Part of a small language model's weights: MLP 1024 SwiGLU, RMSNorm before each block.
Each number is 50 + 10 x the weight over its row's rms, rounded and kept within 0 to 99. Layers, rows and columns count from 0. The size before them is the row's rms in percent of the matrix's.

# layer 8 MLP gate, 1024x384, rms 0.0793, rows 561-564, columns 256-383
098:48 47 36 42 41 49 58 54 55 58 46 60 40 59 38 45 41 50 58 70 56 51 51 64 46 47 65 43 38 62 32 43 36 51 57 37 74 57 47 49 64 50 43 71 38 60 57 52 41 61 63 39 61 67 42 43 65 56 44 48 51 63 55 25 30 38 35 62 60 66 56 42 68 55 57 60 61 51 49 52 68 38 51 43 46 44 50 55 59 37 54 60 57 46 49 59 44 56 47 49 44 55 74 56 46 30 67 60 54 60 42 56 40 52 41 49 51 59 50 54 50 58 47 31 51 57 45 48
097:53 63 54 68 50 51 47 37 49 47 56 55 54 32 32 54 46 37 43 34 39 54 67 42 58 63 63 33 55 47 42 53 48 40 45 42 49 45 43 65 42 49 47 41 23 51 52 37 46 48 54 57 49 42 68 45 58 79 47 54 59 53 46 51 40 53 63 40 49 72 58 29 54 61 66 68 46 40 38 43 71 53 43 54 50 52 33 45 44 45 51 40 41 67 42 52 36 53 45 50 43 66 50 56 65 37 54 45 55 54 75 62 45 36 45 38 41 56 64 53 44 43 37 48 44 62 41 40
097:48 48 55 54 56 42 52 43 52 72 58 65 51 56 47 57 66 67 42 40 55 63 46 50 53 48 46 52 35 56 44 57 37 53 50 52 51 60 50 49 45 59 46 54 57 48 62 50 44 36 66 54 47 71 62 51 55 43 51 23 61 61 35 49 62 61 40 54 38 42 40 55 42 40 58 56 49 56 46 40 46 57 58 60 46 38 53 59 44 49 42 59 61 71 67 39 47 46 24 45 54 56 68 61 72 50 67 57 58 36 34 52 63 70 26 55 42 43 47 51 44 38 52 30 62 36 34 46
103:34 56 45 46 59 56 48 57 54 52 44 56 53 37 39 39 54 62 56 53 61 55 35 43 58 43 56 56 45 32 42 44 34 47 55 39 62 51 55 53 54 65 58 65 57 35 54 57 44 63 29 38 48 40 39 55 57 59 52 49 50 59 29 54 39 46 56 46 39 35 73 28 65 48 48 34 42 37 65 63 46 50 57 44 39 48 35 36 47 52 44 41 74 40 50 55 33 39 78 55 43 46 61 48 52 59 53 53 54 57 61 32 43 49 53 45 29 35 64 62 37 55 47 35 60 54 55 54
# layer 8 MLP up, 1024x384, rms 0.0777, rows 561-564, columns 256-383
100:49 51 52 45 45 39 44 65 67 21 61 61 63 44 46 70 66 43 62 36 58 33 44 52 52 53 51 53 62 53 51 52 41 44 51 28 57 39 47 55 37 55 47 43 71 47 39 32 45 37 43 49 41 36 63 42 54 54 42 73 50 47 33 49 51 52 59 62 51 30 46 59 37 48 35 47 44 60 39 52 65 53 44 54 46 57 27 44 44 48 33 44 47 50 47 48 63 51 52 52 57 59 40 56 60 56 27 56 45 41 54 46 41 50 36 39 43 39 60 43 46 46 51 71 54 55 31 50
093:40 43 62 51 58 52 52 39 38 70 48 58 46 52 62 63 46 54 43 31 50 50 42 72 53 50 39 72 40 71 54 45 54 46 57 38 68 58 47 53 57 48 57 63 60 38 33 35 33 56 41 38 68 48 55 52 40 47 46 50 38 41 42 53 64 46 51 44 52 52 57 70 47 39 40 49 59 32 50 37 52 38 58 48 42 43 53 55 44 60 44 50 60 40 52 50 58 45 38 63 62 33 49 44 47 46 33 43 40 48 59 38 40 37 42 38 46 46 47 46 48 50 43 73 66 54 54 59
096:40 57 39 55 39 48 63 63 41 22 54 56 63 39 37 57 37 63 48 40 55 61 33 52 44 72 72 42 45 66 46 66 61 61 45 68 55 54 60 62 49 45 57 73 53 61 59 55 13 47 67 38 57 45 55 66 41 39 53 54 63 58 42 38 61 39 42 55 36 57 48 41 59 45 75 53 42 54 35 65 52 47 54 61 57 50 53 47 53 37 40 58 58 48 55 50 58 60 43 55 42 47 56 41 55 46 31 48 73 59 38 71 54 57 59 50 70 56 56 53 47 38 36 48 49 53 65 47
103:46 68 44 61 50 52 45 51 60 53 38 60 54 63 66 49 39 33 64 43 51 35 40 60 52 42 52 56 47 29 49 59 53 47 48 28 64 54 53 28 49 38 55 42 56 39 45 44 50 47 53 49 39 50 51 54 52 53 50 58 41 44 48 36 34 41 62 67 51 59 42 33 51 27 51 60 52 36 64 31 43 52 58 56 59 47 61 67 50 54 53 49 36 36 79 58 55 51 53 60 45 34 45 51 47 54 52 51 43 43 37 25 44 35 50 72 60 46 51 46 65 42 51 42 51 51 49 58
# layer 8 MLP down (transposed), 1024x384, rms 0.0756, rows 561-563, columns 256-383
097:53 74 49 62 60 46 45 47 47 48 52 44 44 45 51 56 45 53 64 66 50 60 47 50 48 52 52 53 46 41 47 51 48 33 45 28 40 54 44 38 48 45 58 47 51 45 39 67 46 44 58 68 67 32 57 42 34 63 28 55 44 29 47 42 41 46 52 56 45 56 48 56 58 44 36 54 56 55 50 35 68 66 53 60 39 43 43 21 39 52 45 38 63 46 46 56 54 44 41 21 59 67 52 42 48 35 51 45 42 71 47 66 73 44 49 53 53 63 65 54 39 40 56 42 60 55 50 44
095:41 47 51 44 48 60 50 21 56 39 44 54 52 64 49 60 55 51 36 50 54 54 70 54 57 51 27 62 36 58 47 51 44 36 48 69 61 58 50 45 64 43 28 62 66 33 58 48 74 61 49 51 43 55 54 59 37 74 63 39 59 54 58 50 52 42 48 64 57 43 36 48 55 50 57 43 48 56 51 62 65 60 48 42 48 55 44 54 35 34 49 52 48 38 50 55 60 46 59 57 78 46 30 50 53 55 63 43 57 57 73 45 37 60 58 42 53 52 70 63 31 46 46 32 61 43 56 59
097:44 51 42 50 52 42 52 58 42 60 56 50 41 48 41 39 59 57 48 56 44 56 68 44 34 51 41 48 51 45 60 57 48 52 37 38 61 51 50 63 59 62 42 23 43 50 35 53 76 38 50 49 44 55 39 36 68 49 51 28 40 50 52 66 39 57 25 39 57 48 52 55 51 45 42 50 36 44 42 50 47 51 43 43 44 40 09 51 41 58 52 46 36 34 54 65 42 33 44 58 52 54 52 60 50 51 57 50 45 52 44 48 37 70 53 31 67 56 35 47 48 56 48 57 52 55 34 73